Weights of a small GPT-style language model, trained from scratch on English Wikipedia.
Size: 14 layers, width 192, 6 heads of 32, MLP 768 tanh GELU, vocabulary 1222.
Architecture: LayerNorm before each block, learned and rotary positions, attention and MLP in parallel.
Each number is 128 + 32 x the weight over its row's rms, rounded and kept within 0 to 255. Layers, rows and columns count from 0. The size above them is the row's rms in percent of the matrix's.

# layer 6 MLP down (transposed), 768x192, rms 0.0511, rows 637-672, columns 0-95
size [ 94 100 104 102  89  92 100 102  96 104 100 110 102  93  90  95  99 111  96 100  92 102  91  94 105 103 100  95  92 113  97  87 108 105  91 103]
[[ 93 159 191 175 127 128 190 108  93 124  89 142 118 129  90 142  91 194 155 104  90 136 100  89 119  82 142  81 137 119  96 197  85 191 100 115 138 121  97 146 136 118 129  83 147 158  81 186 162 134 127  98 100 174 168 116 100 123 100  69 117 155 110 168 107 110 114 152 111  92 148 112 132 121  95 124 110 137 126 118 123 115 139 118 148 118 131 140 128  64 109 108  74 150 126 119]
 [107 129 103 139  94 156 175 168 149 168 149  98 160 196  89 185  80 122 135 168 107 129 118 110 174  75 116  82 119 170 145 132 111 171 111 184 157 104 154 128 149 155 125 138 143 143 111  77 202 119 127 135 138 117 130  75 118 107 133 161  96 139 129 133 137 145 162 128  83 157  68 153 110 140  97 131 122  69 114 125 124 175  92 162  98  89  75 134 117  99 131 135 107 129 107 162]
 [146 177 166 117 103 113  87 188 146 125 179 113 119 150 155 173 132 141  88 121 129  82 170 122 106 189 114 134 123 164 120 150 160 165 124 136 125 112 123 105  94  86 148 161 146 145 105 110 102 182 150  84  57 152 130 167 158 143 128 101  84 140 141 164 140  97 131 142  96 155 132 104 159 178 134 126  93 133 175 130 154  41 113 101 131 171 116  79  15 148 142 135 150 163 154 132]
 [154 109 105  55 112 189 102  74  91 152 106 162  76 147 147 119  87 121 111 163 133 100 111 126 134 135 153  89 127 138  97 170  89 113 122 121 148 163 152 132 128 140  98  88 136 121 178 129 144 114 121  43 167 150 184 138 135 132 123 177 131 134 105 108 149 139 150 102 132 155 101 173 179 160 130 126 120  64  70  82 181 119 103 145 161 110 127 161 170 121 105  97 159  96 192 177]
 [182 154 102 190 108 131 144 161  63 171  55 134 139 161 149 160 113 154 116 106 110  62 132 138  89 135 123  97  97  94 109  78  84 138 192 112  66 105 191 123 159  83 126 135 170 185 107 162 183 129  78  93 132 127 103 109  94 141 121 178 141  92 100 108 177 117 112 123 118 144 159 178 153 116 145 195 183 187 137  69 123  74 114 109 109 125 166 123  78 135  90 161  79 177 101 119]
 [139 155 142 161 141 157  79 120  90  97 129  81 119 108  85  97  76 135 136  63 145 132 145  88 134  95 139 152 171 162 186 127  81 104 146 161 101 133 172 118 137 119  78 123 134 124  77 100 148  97 140 111 111  91 138 128 126 151 176  88  86  78  97 115 128  65 149 105 109  95  76  81  87 137 139 158  66 206 109  99 123  97  97 121 140 147 130 121 111  84 145 100 118  91 127 100]
 [149 215  92 143  43 143  84 151  99 152 176 104 134 128 145 166 154 109 168  88 100 129  91 125  99 106 130 100 153  94 184 113 151 106 100 169 154 139  83 161  95 127 159 117 171 138 127  94 142 139  50 118 167 108 132 153 137  96 156  58 168 118  93 125  70 161 121 134  66 160 142  92 146 133 126 146 182 112 119 148 130 125 114 147 145  99 137 118 185  80  88 163 111 117 116 151]
 [173  99 123 136 109 167 112 104  73 145 155 156  76 169 131 146 141 154 120 127 142 130 142 141  59 143 114 117 109 147 120 145 113 143 115  86 130 137 110 131 149 167 178 160 116 116 176 183 140 145 168 101  88  65 101 160 104 135  96  87 165 133 165 148 134  66 118 114 161 195 105 112 123 156  87 121 123 137 106 118  99 151 155 112 184  99 101 129 115 130 106 122  71 151 156 169]
 [113 102 117 142 159  56 155 183  53  68 131 153  62 139 146 151 113  39 108 121  93 141 144 176 141 137 112 147 113 112 110 122 157 113 128 148 137 148 131 134  72 144 163 108 113  95 148  92 101 126 136 139 138 133 150  26 159 141 139 117 162 114 132 170 111 149 101 166 175  96 161 103 153 119 132 142  80  83 105 124 249 108 105 124 152 134 109 191 136 112 161 102 152 122  93 133]
 [130 141 101 187 161 166 105 117 207 106 120 141 139 121 123 176 109  79 159 106 156 118 132 139 185 122  72 127 134  67 139 142  72 110 186 112  45  97  92 171 124 188 164  93 144 178 126 106 155 143  74 119 131 104  66 110 113 131 143 172 152 102 125  88 177 117  95 123 117 183 112 113  89  82 139 150 141 143  99 156 120 137 121 130 141 164  92 118 136  99 139 140 131  77 140 103]
 [ 96 151 121 111 109 122 158 187 137 154 125 130 121 110 189 123  81 173 108 155 150 178 133 128 158  77 135 115  66  52 160 127 164  98 115 128 137  65  77 120 164 138 145 118 118  90  87 112  46 126 109 105 118 112  69  58 153 110 156  80 113 179 152  68 107 146 134 116 117  98  65 146 102 117  96 178  90 167 140 166 141 141 135 137 113 166 116 118 169 161  80 136 136  96 117 134]
 [175 126  98 145  94  53 166 136 138 173 114 114 150 170 139 108  85 136 137 121 136 110 165 106  72 159 136  90 136 153 128 146 119 133 122 175 111  89  89 129 105 128 116  98  62 124 103 133  60 183  70 155  90 130 100 132  94 129 145 113  89 136  43 127 146 112 140  30  43 132 123 123 118 116 118 144 184 163  80 110 175 108  67 151  91 146  68 117 143  54  94  97 126 156 104 134]
 [117  81 165 117 112 123 158  87 111  81 151 166  95  98  92 139  52 152 176 137 115 100 116 136 121 133 123 132 179 113 189 155  53  95 115 124 118 152 165 184  90 128 102 131  80  93  99 135 101  99 139 105 176 162 128 140 132 150 138 142 107  96 132 161 132 151 130  63 116  98 121  66 135 139 127 174  62 160 114 133  66 152 152 144 188 104 101  93 121 173 189 129 143 159 179  84]
 [109 114  99 120 140 180 170  98 147 128 147 112  68 127 183 144 146  57 121 181  93 115 103 150 121 170 121 121 113 139 157 121 165 104 122  92 126 129 101 116 184 167  85 131 118 149 159 173 137 161 106 150  44 111 100 101 147  60 158 142 132 118 119  47 154 177 148 172 171 137  90 135 174  88 109  86 122 111 131 130 124 178 211 158 100 147 155 125 178 171  94 149 121 104 169 132]
 [129 128 119 153 118 131 139 145 121 123  85 172 143 118  42 131 154 146 108 127 115 140 104 144  46  97 152 160 158 166 100 100 123 142 108 162 152 103 142 100 130 123 109 113  67  86 114 113 145 166 111 136 149 110 169  89  77 129 112  98 130 151  94 107 146  71 140 131 152 130 115 198 123 180 147 163 105 143 220 170 149 111 149 173 159 166 170 166 153  88 137  75  59 167  73 201]
 [153 148 105 123 102 108 181  84 108 144 128 174 100 111 129 147 154 128 151 168 207 161  87 172  93 104 147 133 104 109 118 102  69 161 183  60 181 102  87 115 151  70 181 104 117 112 188 108 165 111 157 185 135  92 143 114 124 194 167 127 141 150 177 111  88 141  90 106 151  53 175 172  27  94 107 110  96 131 139 172  61 112 128 162 148 133 141 130 129 109 104 139 109 176 150 153]
 [130 118  97 129 107 115 133 128 168 116 147 111 137 177 121 131 123 155 111 156 142 117 166 157 125 102  71 111 111  91 150 142 113  89 141 162 105 101 113 167 148 144 121 135 151 144 114  61 115  46  75 117 210 123  94 122  86 109 133 122  99 138  82 171 108 172 122 146 135 195 125 106 166 127  86  98 143 122 148 120  81  99 167 125 108 103 139 161 141 181 151 180 147 107 150  93]
 [135  93 114  95 133 135 111 154 101 116 118 138  98 111  69  83  97 132  98 158 124  96 124  80  23 152 106 157 147 122 110 154 127 150  86  98 137 126 123 116 156 110 104 157 131  62 124  86 103 109  72  87 117 127  90 117 137 113 167 100  44 130  75 155 114 123 137 134 138  69 134 168 141 177 112 137 156 130 124  79 159 153 124  94 147 168  56  82  91 129 108 108  97 152 133 168]
 [115 119 112  87  96 143 112 144 108 141 122 147  54 130 179  94 205 116 167 102 147 163  77 103 121 100 165 129 111 141 140 131 123 112 138  97  84 161  93 238 135 109 132 172 151 171 164 126  80  89 113 118 139 121  98 105  58 156 148  99 158 108 118 165 172 154 104 116 173 137 128 114  82  76 126 157  74 113 156  74 148 125  76 209 122 108 124 141  91 137 161 150  89 140 131 103]
 [105  93 141  70 143 118 224 159 140 167 187 148 163  93 122 120 123 178 144 203 148 110 132 127 116  99 156 175 114 217 111 206 152 163  96  98 136 110 204 125  79 133  99 123 193 108  66 117 182 102 151 121 109 126 105 175 100 131 174 119 145 130 133 186 106 130 131  68  94 148 195 125 131 145  89 120 140 169 127 157 122 192  93 170 102 109  98 113 141 168 180 143 130 128 147 145]
 [155 111 140 157  85 100  99 135 156 121 114 124 132 148 109 111 195 181 103 101 145 141 121  86 147 122 212 114 123 122 144 153 127 190 149 138 142 130 104  94  82 176 118  99 125 176 111 169 153 100 166 109 183  34 142 116 194 100 163 125  76 124  80  87 129 162 139 146 103 140 139 162 117  81 164  69 177 114 151 157 120 105 119 140 162 151 193 139  66 206 158 105 186  91 115 136]
 [111 150  85  96 142 120 113  55 141  70  72 128 155  98 115 162  92 140  68 181  85 171  69  85  98 137 138 157  67 122 173 165 177 105 117 114  75 155 114 137  85  95  73 108 142 142 135 129 144 139 178 138 173 103 106  65 131 188  95 161 151 158 112 146 132 159 102 145 118 133  90  75 128 136  68 169  51 164 136  84 179 110  82 109 127 116  91 148 155 141  94 130  79 114 176 123]
 [129 149 100 149 145  94 128 120 125 188 132  63  89  96 133 179 162 178 107  97 115 163 141 105 125 134 101 145 112  94 125 122  91 116 133 190  82 153 107 119 126 120  99 108 166 127 101 136 119 128 106 171 114 118 132 100 124 113 121 139 103 130  98  66 124  97 112 132 154 113 137 116 109 158 143 136  91 159 131 129 110 156 167  98  83 152 111 209 118 167 103 107 127  97  36 111]
 [178 102  89 168 165 158  90 116  85 105 171 129 160 141 154 126 123 100 145 169  84 149 138 178 161 121  60 161 139  75  95 141 132 146 139 140 119  85 155 124 176 107 119 139  56 107 146 163 123 129 139  83  63 114 148  42 193  95 211 102 193  48 152  93  95  72 112 109 188  91 143 147 140 111 180  73 143 154 140 107 114  88  71 178 111 166 110 144 114 115 195 134 115 115 151 172]
 [124 127 134 165  80 157 132 153 153 159  96  69 120 129 139 132 122  90 166 146 179 157  64  98 121 136 185 100 135 168 123 145 134 103 164 123 176 126 109 141 108 115  79  84 146 171 173 113 107 168  71 106 154 160 137 140 103  77 131 151 142 150 164 197 117 179  88 112 120 110 130 183 109 177  75 138 151  91 156  70 125 105 156 135 136  51 121 120 139 109  52 155 117  95 128 168]
 [ 57  97 121 147 172 138 141  94 120 121  80 108 126 175 228 125 123 136 170 112 180  84 115 146 192 160 114 143  83  84 137  96 148 116 146 162 139 173 153 136 109 188 161 104 149 106 137 135 130  99  94 160 138  83 140  69 116 137 138 177 142 137 110 181 123 121 134 144 127 143  93 109 140 186 146 155 194 143 162 135 137 156 191 147 148 133 105 103  84 153 154  88 213 161 179 158]
 [119 148 106  71 149  82 143 135 112 135 117 128  77 156 107 103 115 139 131 102 133 127  82 127 146 171 136 141 149 147 135 115 119 109 112 158 137 137 147 133  96 174 137 139 132 193 126 123 116 156 153 136 148 125 102 122 104  77  46 125 115 113 153 163 184 122 126 121 154 141 105 108 146 130 135  77 173 145  68 148 116 173  76 131 191 151 129  84 132 171 103 154 124  82 159 123]
 [132 147 142 117 151  97 141 108 136 110 207 162 103 161 122 146 106 159 153 129 107 163 108 143 128 129 129 141 119 144 117 104 151 147 122 139 156 159 148 175 111 113  56 134 102 193 154 132 144 109 130  83 178 148  69 108 174 159 101 146 155 156 130 120 154  73 125 141 145 143 118 151 112 153 119 149  31 149 122 141 144 104 111 115 183 102 137  85 115 107 217 171  83 139 124  82]
 [107 133 147 167 114 103 136 103 128 133 157 129 126 123 127  69 124 149  95 158 140 127 160  90 129  99 161 106 153 147 139 143 157 124 183 124 153  60 129 149 182 108 137 137 122 128 108  86 138  88  76  99  87 167  94 136 154 113 104 140 147 159  65 152  93  90 176  90 137 112 172 166 167 193 122 147 114 154 108  90  98 127 134  89 152 161 179 113 105 136  91 193 142 122  96 146]
 [136 102 116  67 117 153 143 112 134  64 101 127 121 118  99  72 154 168 156  77 103 126 189 103 126 178  92 111 154 135 133 122 126  79 121 135 111 224 147 209 119 190 161  83 107  95 108 164 182 148  56  87 115  89 114 152  77 167 182 130 154 137 130 160 114 158 117 173 175 171 109 141  79 124 122 133 181 171 167 122 140 137  90 183 104 145 123 121 123  33 127  47 115 119 165 138]
 [121 173  85 169 103  84 156 124 130 105 108 174  86 113 117 145 170 150  55 118 117 145 174 118 122  82 121 156 137 114  98  83 134 180  90 191 139 163 139 135 167 150 114 110 140 114 166 116 159  78 151 163 174  85  83  92  84 167 141 146 135 136 122 132 134 137  61 161  83 156 132 112 131 153 142 153 196 107  42 145  84 174 108  62  83 129 170 101 159 125  57 199 171 159 161  83]
 [ 49 150  82 154 140 117 157  87 133 107 125 150 136 114 108 146 101 144 145  89  96 100 148 103 180 145 151 189 127 140 125 108 150 148 182  97 130 147 150  48 116 135 141  45 150 157 145  69 115  81 160 148 111 159 134  75 150 104 141  98 165 162 152 108 102 145 126 162 118  88 103  91  81 167 160  78 142 124 135 173  91 199 103 125 160 125 135 163  76 145  73 168 150 155  89 102]
 [100 102 167  73 195 112 140 125 127 146 115 101  64 167 180  77  76 133 107 135 130 131 121 137  69 147 151 118 157  89 174  98 110 202 139 102 143 153 157 106  91 114 176  96  71 187 137 121 124 110 134 102 131 180 143 113 119 113 120 148 146 105  78 185 101  51 139 121  93  59 113 157 137 133 144 150 157 201 130 157 120 128 158 141 123 160 141  91 156 144 144 147 159 180 115 188]
 [ 93 127 136 107 136  98  82 150 144  27 124  92 184 135  84 123 178 115 110  61 164 115 139 179  91 136 149 167 144 121 138  85 110  94 167 112 159  97 155 136 119 125  93 167 161 138 106 126 108 111 166 103 141  83  77 149 135 175 129 166 130 171 108  91 172 104 166 125  99  78 108 165 158 149 179 166 119 106  86 121 109 160 167  89 144 154 140  97 142 119 116  97 123 128 184 110]
 [135  50  91 145  80 134 164 175 142 100 183 168 141 134  92 184 141 111  61  94  92  83  93 121  85 103 124 134 142 120 139 166 107 103  63  84 106 155 156 137 107 110 158 114 142 193 132 106 168 109 145 125 133 116 144 128 146 173 139  91 143 106 151  80  69 107 125 134 161 133  59  79  61 119 112  93  95 143 155 173 146 135 138 156 128 174 166 117 140 146 214 143  56 137 131  89]
 [ 98 131 122 108 114 147 135  68  99 151 120 151 130 150 133 135 136 121 124 162 161 143 103  72 186 122 126  83  97 128 108 138 122 100  73 127 135 119  70  85  93  96 100 173 157 136 133 147  92 132 135 156 175 131 200 128 112 124 127  73 161 129 176 115 169 131 173 129 119 124 152  83 162 148 119  85  85 112 147 141 161  77  78 131 140 117  90  98  11 144 182 171 114 109 106  85]]
# layer 6 MLP up, 768x192, rms 0.0508, rows 638-673, columns 0-95
size [ 95 105 103  82  99  93 100  93 101  95 106 103  90 104 105  99 103  99 101  97 105  88  92  96 112 110  93  89 115  98 102 104 104  93  99 105]
[[133 141  93 119 130 131 110 127  92 168 135 165 171 116 115  83  89 134  60  99 138 193 175 134 121 124 151 132 165  97 138  85 124 166 141 139 164 130 122 119  88 106 148 155  66 120 142 166  95 116 104 131 136 118 170 135 132 138 142 136 106  94 136  87  70  96 118 134 164 174  94 138 196 180 115  91 130 142 127 145 102 145 175 178  88 151 168  72 198 124 100 130 116  95 147 159]
 [ 69 127 154 178 163 210  99 121 127 162 144 128 110 135 181 130 182 114 189 113 114 113 142 125 182 110 130 102 127 130 112 105  90 147 121 125 148 109 109 173 115 134 107 172  80  91 123 191 120  84 151 133 153 139 161 132  85  47 124 149 108  60 159  94 129 191  38 151 114 128 141 193 155 125 111 142 152 131  85 204 113 138 148 142 100  67 100 135 139  92 156 114 126 122 151 102]
 [ 86 144 173 111 171 102 190 131 108  93 137 145 108 116 119 160 102 105 125  97  94 143 161 167 204 128 132  92 149  79 144 121 149 171 108  88 107 121 101 169 119 104 189 118 189 192 142 114 133 119 156 192  94 149  90 148 191 108 137  72 120 150 149 213 142 159 123 128  97 142 106 147 185 197 121 107 186 139 135  66 100  72 177 124 144 131 140 159  98 147  99 133 136 108 149 135]
 [116 170 109 120 130  85 130  79 113 111 134 107 122 107 102 170 190  97 151 116 171 135 178 180  88 180 106 187 118 180 169 137 106 186 142  99 138 143  70 116 163 128 106 154  80 136 122 120 119 125 127 110 111 117 157 124  84 141 139 173 136 112 114 139 141 158 147 130 160  97 194 168 127 128 148 115 143 147 123 118 116 154 137 135 162 186 160 150 117 160 120  89 113 114 119  69]
 [ 65  87 141 135  88 169 184 185 107 171 159 151  83 156 140 136 116 116 121 195 132  89 111 121 136 176 135 109 190 135 110 130 169 151  62 149 103 152 126 169 179  84 172 153 147 169 206 141 178 104 118 125 147 111 131 163 150 145 138 113 115 158  91 144 143 126 173 145 129 143 167 147 156 141 166 147 133 105 140 169 176 131 185 160 181 114 177 180 142 147 104  88 154 175 143 186]
 [140 125 151 122 119 140 133 129 105 105 145  80 106 144 115 110 139 113 112 118 105 138 184 115  74 123  95 202 141 123 196 112 103 150 173 114 130 106 188 175 158 123 131 114  79 112 153  62  92 117 117 112 150 113 142 100 182 133 137 108 146 207 135 149 155 101 104 123 100 162 146 133 148  93  86 154 159 136 174 106 105  72 109 119 163 148 155 141 177 158 207 107 136 110 116 139]
 [151 137 126 127 110  53 158  78  48 144 125  85 176  70 129 126  96 106 151 168 121 117 116 110 140 115 109 142 161 152 107 122 179 131  91 129 143  92 133  91 109  94 168 182 128 194 156 111 131 118 107 158 143 159 131 114 151 190 173  66 128 103 121  42 123  92 160 135 158 110 129 125 130 120 178 163 142  89 173  62  60 165  77 117 158  92 171 151 123 148 130  84 103  66 164  89]
 [140 106 114 147 147 100 163 150 161 129 152 141 165 113 147 147 158 146 134 131 118 162 166 195 192  93  73 152 117 145 106 120 170 125 147  72 146 127  67 121 101 143 162 116 153  93 144  40 155 143 116 143  93 133  65 153 143 144 205 108 134 156  64 112 106  83 104 136 125  91 130 157 136 157 125 117 107  92 171 121 162 102  65 118  70  89  56 136 152  91 164  94 134  98 145 154]
 [113  85 152 166  80  95 156  88  90 137 115  37 127 172 151 175 101  58 125 105 152 118  87 137 156 188 157 132 171 124 180 126 216 149 122 184 141 145 146 152  85  87 144 148 119 145 118  96 124  99 162 147 135 106 127 116 115 156 134 169 106 221 106 140 114 116 131 123 108 126 145 118 124 162 123 139  67 169 143 101  85 147 109 138  95 170 193 182 111 150  84  73 135 121 107 146]
 [133 138 115 207 144 119 153 173 144 117 177 156  62 149  86  81  86 101 142 129 148 127 124 112  60 100 118 120 166  88 155 196 147 164  94 109 164  44 146 129 128 114  92 137 158 117 113  94 116  93 125 100 190 163 153  94 119 134 187  94 167 139 131 139 121 133 139 108 116  90 115  68  89 167 154 142 131 157  70 115 134 190 108  68 147  92 131  93  99  84 134 109 102 122 191 118]
 [100 117 101 127 134 121 134  81 162 113  93  82 110 132 107 100 112 159 152 104 132 160  87  88 165 139  82 135 139 132 105 100 113 169  95  76 152 191 116 130 140 126 182 142 165 121 129  74 116 118 113  39 148 106 152 167 137 154 199 170 184 204 137 151 168 148 108 119 112 101 144 149 101 124 100 145 124 148 196  46  94 132 129 137 128 107 155 157  97 159 111 110  98  97 104 118]
 [129 159 189  78 134 138 211 179  97 105 102 142 128 143 194  63 144 164 109 119 207 139 177 128  98 168 169 124 113 156 130  96 160 161 140  83 142 144 116  89 192  93  95 159 117 118 113 145 130 130 144 187 143 148 134 132 142 110 112 115 165 115 141 132  90  56 101  42 100 120 113 125 137 113 131  96  90 128 122 136 125 134  50 130 113 135 166 118 155  94 140 162 149 125 105 137]
 [178 128 138 108 117  92 121 160 158  64 151 129  71 113 163  62  74 129 169 149 120  62 175 112 119 108 120  79 120 155  94 192 131  97 111 177 136  60 196  84 112 103 114 126 108 162 110  98  89  74 149  92 170 163 190 113 128 144  91 168 125  97 124 205 157 159 113  73 111 157 149 126  79 133 107 184 125 111 118 111 101 126 152 170 146 159 111 146 175 140 128 152  74 142  95 151]
 [118 127 115 175 109 140 144  98 121  37 100 148 146  95  85  82 132 143 156  76 110 126 194  86 118 141 122 147  74 114 215 137 133 140 123 119 141 136 149 137 154  86 143 155 126  99 158 161 135 110 130  87 143 167 136 106 120  94  91 101  84 106 133 128 143 157 109 149 122 109 135  93 100 130 113 154  86  68 238 129 178 108 157 139 106 171  70 180 150 144 144 168 186 125 121 184]
 [129 118 141  25  97 105 154 129 119 109  82 113 101 141 125  60 110  65 107 112 102 109 170 136 128 115  79 201 129 181 145 115 132 139  76 175  80 123 137 134  82  95  70  89 161 128 102  87 145 110 132 147  89  87 104 146  86 143 126 108  80 147 108 122  77 113  76  83 126 124 119 107 105 154 160 104 145 168  91  70 152 106  72 129 115 100 114 182  83 208  98  96 162 120 116 104]
 [122 168 166 136 143 142 113 128 111  93 123  80 121 208  99 123 178 159 160 125 171 109 190 160  85 126 200 172 153 158  95 156  79 146 165 118  61 143  74 113 108 115  66 141 146 123 167 127 159 119 167  51 102 130 138 130 167 116 127 115 125  96 127 121  99 162 103 102 134  60 121 129  88 104 121 130 149 153 127 105  96 107  41 154 112 129 143 172 164 122 123 160 182 143  67 123]
 [105 137 122 139 134 108  91 123  89 127 135 158  89 164 148 152 147 164 137 127 109 116 133 123 118 131 136 133 105 147  68  84 116 115 104 130 183 114  95 115 112 119 107 153 145 121 102 167 120  94 109  92  62 148 151 119 144 143 156 186 122 135 125 144  99 131 105  69  66 179  77  77  70 119 114 136  83 120  93 122 105 107 205 138 127 209 154 167 107 170  96 160 121 123  91  94]
 [113 117 112 124 104 133  88 139 149  84 110  84 128 139 167 142 153 129 144 136 112 142 124 115 150 116 142  97 194 141 149  94 174  99 122  96 128 124 150 164 127 125 149 151 144 105 150 115  73  95 115 161  92 143  89 152 137  95  92 128 119 172  89 141  89 145 132 126 139 114  98  66 123  87  90 149 177 150  94 110 117 138 135 179 149 109 165 128 160  85  33  95 103 121 115  48]
 [122 142 119 112 110 116  69 141 145 151 139 197 103 170 140 135 159 135 112 132  87 155 127 137 155 126 136  94 115 100 135  98  97 121 102  99 130  95 118  82 122 101 125 163  79  97 121 160 173 144 111 109 178 131 168 148 122 119 102 138 122 112 122  88 195 159 111 159 116 150  84 129 152 168 176 144 118 110 192 113 152 138 141 143 146 175 151 130  89 132 128  95 172 124  62  98]
 [122 166 106 191  95 137 136 135 120 150 199 123 149 104  66  98  68 113 170 178 102 131  96 200 106 196  89  91 123 118  91 110 104  77 174 170 138 109 140 137 147 152  82 154 151  85 197  22 142 148  97  77 150 105 131 133 118  76  99 143 134 182 157 114 108 115 120 101 106  89 216 145  83  78  66 150 132 142 108 117 170 149 163 120 154 139 130 147 107  92 177 156  85 150 129 155]
 [ 59 167 125 187 136 109 193 162 152 107 109  89 168  74 181 115 191 172 163 127 193  98 154  99 170  85  96  58 103 121 165 145 144 113 129 124 159 121 128 145 175 153 124 124 151  98 203 115 163 127 102 105 151 141 167 182 125 149  96 118  50 120 138 140 155 134 121 118 138 123 114 139 118 128 153 172 151 147  74 169 103 118 153 138 125 101  60 139  86 113 120 145 141 103 182 106]
 [175 113 158 131 104 120 204 139 186 111 151 166 197 148  90 117 106 188 164 128 141 122 143 166 112 102 176 176 118 111 156 124 127 126 179 143 160 169 160 117 145 138 113 149  80  66 132 156 139 131  84 152  92 146 139 135 120 100  92 100 116 117 138 150  64 101 124 160  86 102 160 140 203 106 104 109 171 193 190  83  80 129  93 150 143 120 130 147 138 201 120 117 111 153 133 144]
 [168 179 132 138 132  98 130 111 129 121 157 125 146 106  78 154 118 145 147 111  99 134 111 147 134 116  92 140 178  99  66  62 152 161 134 138 115 143 182 125 157 161 156 170  85  81 112 144 105 159 162 150  60 108 152  85 119 100 106 117 129 116 178 104 142 148 131 142  82 124 163 149  85 103 131 124 116 154 135  74 172 133  60 151  82 109 118 136 104 113  71 154 125  59 105  96]
 [143 112 161 181  97 172 103 160 195 120 175 155 176 159  99  71  90 172 141 155 119 166  90 138  88  90 151  70  86 116 117 175 127 114  79 146 134 116 120 124 197 105 107 110 111 134 169  97 123  86 140 124  98 149 161 156 115 200  85  82 138 144 119 140 112  97 131 105 145  41 159 106 158 140 132  86 159 101 135  84 136 138 122 128  42  82 172 185 192  80 111  66 147 109  88  72]
 [121 123 169  98 178 126 150 139 146 103 172 157 118 118 154  96  49 104 141 181 112 130  97 123 163 156 134 162 117 113 138 194 197 122 134 103 132 212 174 180 142 146  62 161  90 119 134 153  80 134 119 114 123 172 109 158 129 111 142  95 162 136 174 131 100 138 122 151 144 130 179 137 113 125 138 120 160 106  97  95 131 195 177 178 154 111 113 125 137 113 171 118 149  97 107 137]
 [ 97  89 165 162 113  86 100 137 133  56 125 127  94 135 126 143 155 127 126  56 104 130 175 103 105 123  81 101 173 128 136 142 137 133 173 111 122  92 175 131 124  79  33  88 121 148 101 144 100 158  11 122 151 134  94 118 159 145 143 140 186  80 131 144 100 130 109  80 105 115 144  99 111  75 136 116 157 120 155 174 126 101 135  95 111 104 168 113 100 117 130 116 124 139 140 132]
 [ 90 130 141 111  50 179 136 132  51 140  90 187 116 168 197 147 156 141 101 121 127 113  83 178 130 195 126 141 150 155 112 205 103 117 111 100 121 151  51 132 140 129 165  88 125 131 127 125 149  71 150 123  45 149 106 141 155 131 109 126 184 107 146 101 112 142 107  93  54 128 132 108 109  48 171 121 105 108 122 112  66 141 134  52  84  76 102 147 109 177  94  90 152 136 157 100]
 [148 154 141 108 103 127 102 134 157 143  82 124 103 102 127 123  69 110  97 128 115  97 140 189 141  39  97 147  82 113 134 105 179 190  81 167 122 156 172 172  67 101  69 104 133  99 141 103 159 110 169 128 166 134 147 147  88 139 122 149 131 148 166  98 148  84 177 159 128  81 107 121 127 143 163 145 114 118 131 106 208 118 153 110  58 104  73 113 124 101 101 101 148 155 124 148]
 [116 153 177 115 101 141 127 155 135 152  86  67  73 157 160 119 122 163 135 136 170 116 124 109  96 132 111  73 136 112 162 123 134 144 149 132 141 137 117 151 174  87 136 193 127 125 135  80  81 161 118 115 149 118 177 131 136  99  99 176 161 113 114 169 142 107 148  83  83 190 106 151 133  88 139 111 154 129  66 121 141  89 126 153  80 132  88 118  87  91 104 151  99 118 130 155]
 [133 115  99 112  97 111 157  71 190  73 164  93 213 124 126 124 156 151 132 113 101 137 182 142 141 162 101  84 129 108 133 165  96 119 103  51 111  99 112 126 133  94 116  78 114  89 121 202 125 131 115 161 153 224 128 124 116 118 171 184 112  95 196 131 105 132 148  80 149  99 189 163 120 103 121 137 127  95 134 118 112 176 129 144 105 156 114 176 122  60 163 157  99 121 100  90]
 [102 141 146 150 166 153 159 151 119 119 100  94 143  79 115 180 134 142 174 183 101 124 158 177 121 114 107  90 108  78  81 122 155  98 113 149 198 128  83 106 142 149 173 152 190 138 188 125 118 152 178 137 120 158 142 189 175 128 170  64  87 168 143 101 111 176 138 149  52  76 126 133 134 112 135 129 126 137 192 150 101 100 194 158 117 146  98 133 132  69 156 119  91 136 130 118]
 [125 149 111 148 164 132  97 115 118 106 155 117 144  76 126 173 124 163 135 101  81 127 148 105 155  41 150  77 158 137 115 172  91 144 117  94 119 129 178 195 131 103  92 118  95 140 174 141 189 148  74 124 172  97 150 140 174 128  98 130  78 127 150 119 126 133  95 130 172 169 127 133 128 134  98 145 114 201 158 158  59 103 122 128  99 147 109 182 169  83  85  80 120 131 114  87]
 [117 189 151 158 115 111 111 105 149 115 133 128 133 120 209 149 153 113 138  90 166  89 166 111 110  71 105 115  89  81 172 123  91 108 114  66 167  97  92 146 149  73 109 170 110  55  77 152 147 141  98 115  91 139 120  72 135 106 119  95 160 156 151 147 113 161 156 140 115 130 143 102 100 142  87 169 179 161 182  77 126 147 115 153 109 139 124  81 162 101 117 150 121 153 181 121]
 [ 98  82  80 158  97 163 121 162  93 111 166  85  80 158 119 205 142 117 149 168 136 121 147 188  72 121 158 146 145 116  85 151 175 139 127 158 189  96 155 225  84 148  84 117 105 149 159 166  76 100 138 120 105 141 137 181 111 147  84 117 130 169 135 123 138 137 140 131  36 137 134 103 153 141 131 145 165 140 137 117 163  69 114 132 116 147 170 154 152 105  39  92 139 115  84 175]
 [ 84 165 122 155  90  90 132  86 159 139 108  75 138 115 128 113 138 119 168 148 178 106 184 114 152 130 140  73 106 180 140 103 154 173  91 115 173 132  92 115 159 110 159 102 162  64 163 112  92 118 127 189  71 128 108 112 118 131  85 166 158 146 171 195 119 120 101 142  88 205  91 137  94 144  77 138 140 142  85 138 143 140 144 116 131 156 126 156 157  86 115 133 139 123 115 139]
 [ 69 119 132 197 129 182 107 185 128 167  76 218 160 157 174 142 108 129  98  99 143 173 149  95 170 158 152 131  94 175 150 156 141 120  77  66 158 105 140  68 109 137  80 144 131 155 117 129 131 118 107 125 108 157  80 133 102 113 171 113 184 119 141  75 136 158 114 112 118 149 154  95 227 118 195 108 104 183 140 141 136 134  88 162 130 131  97 122 110 119 166 120 148 102 117 149]]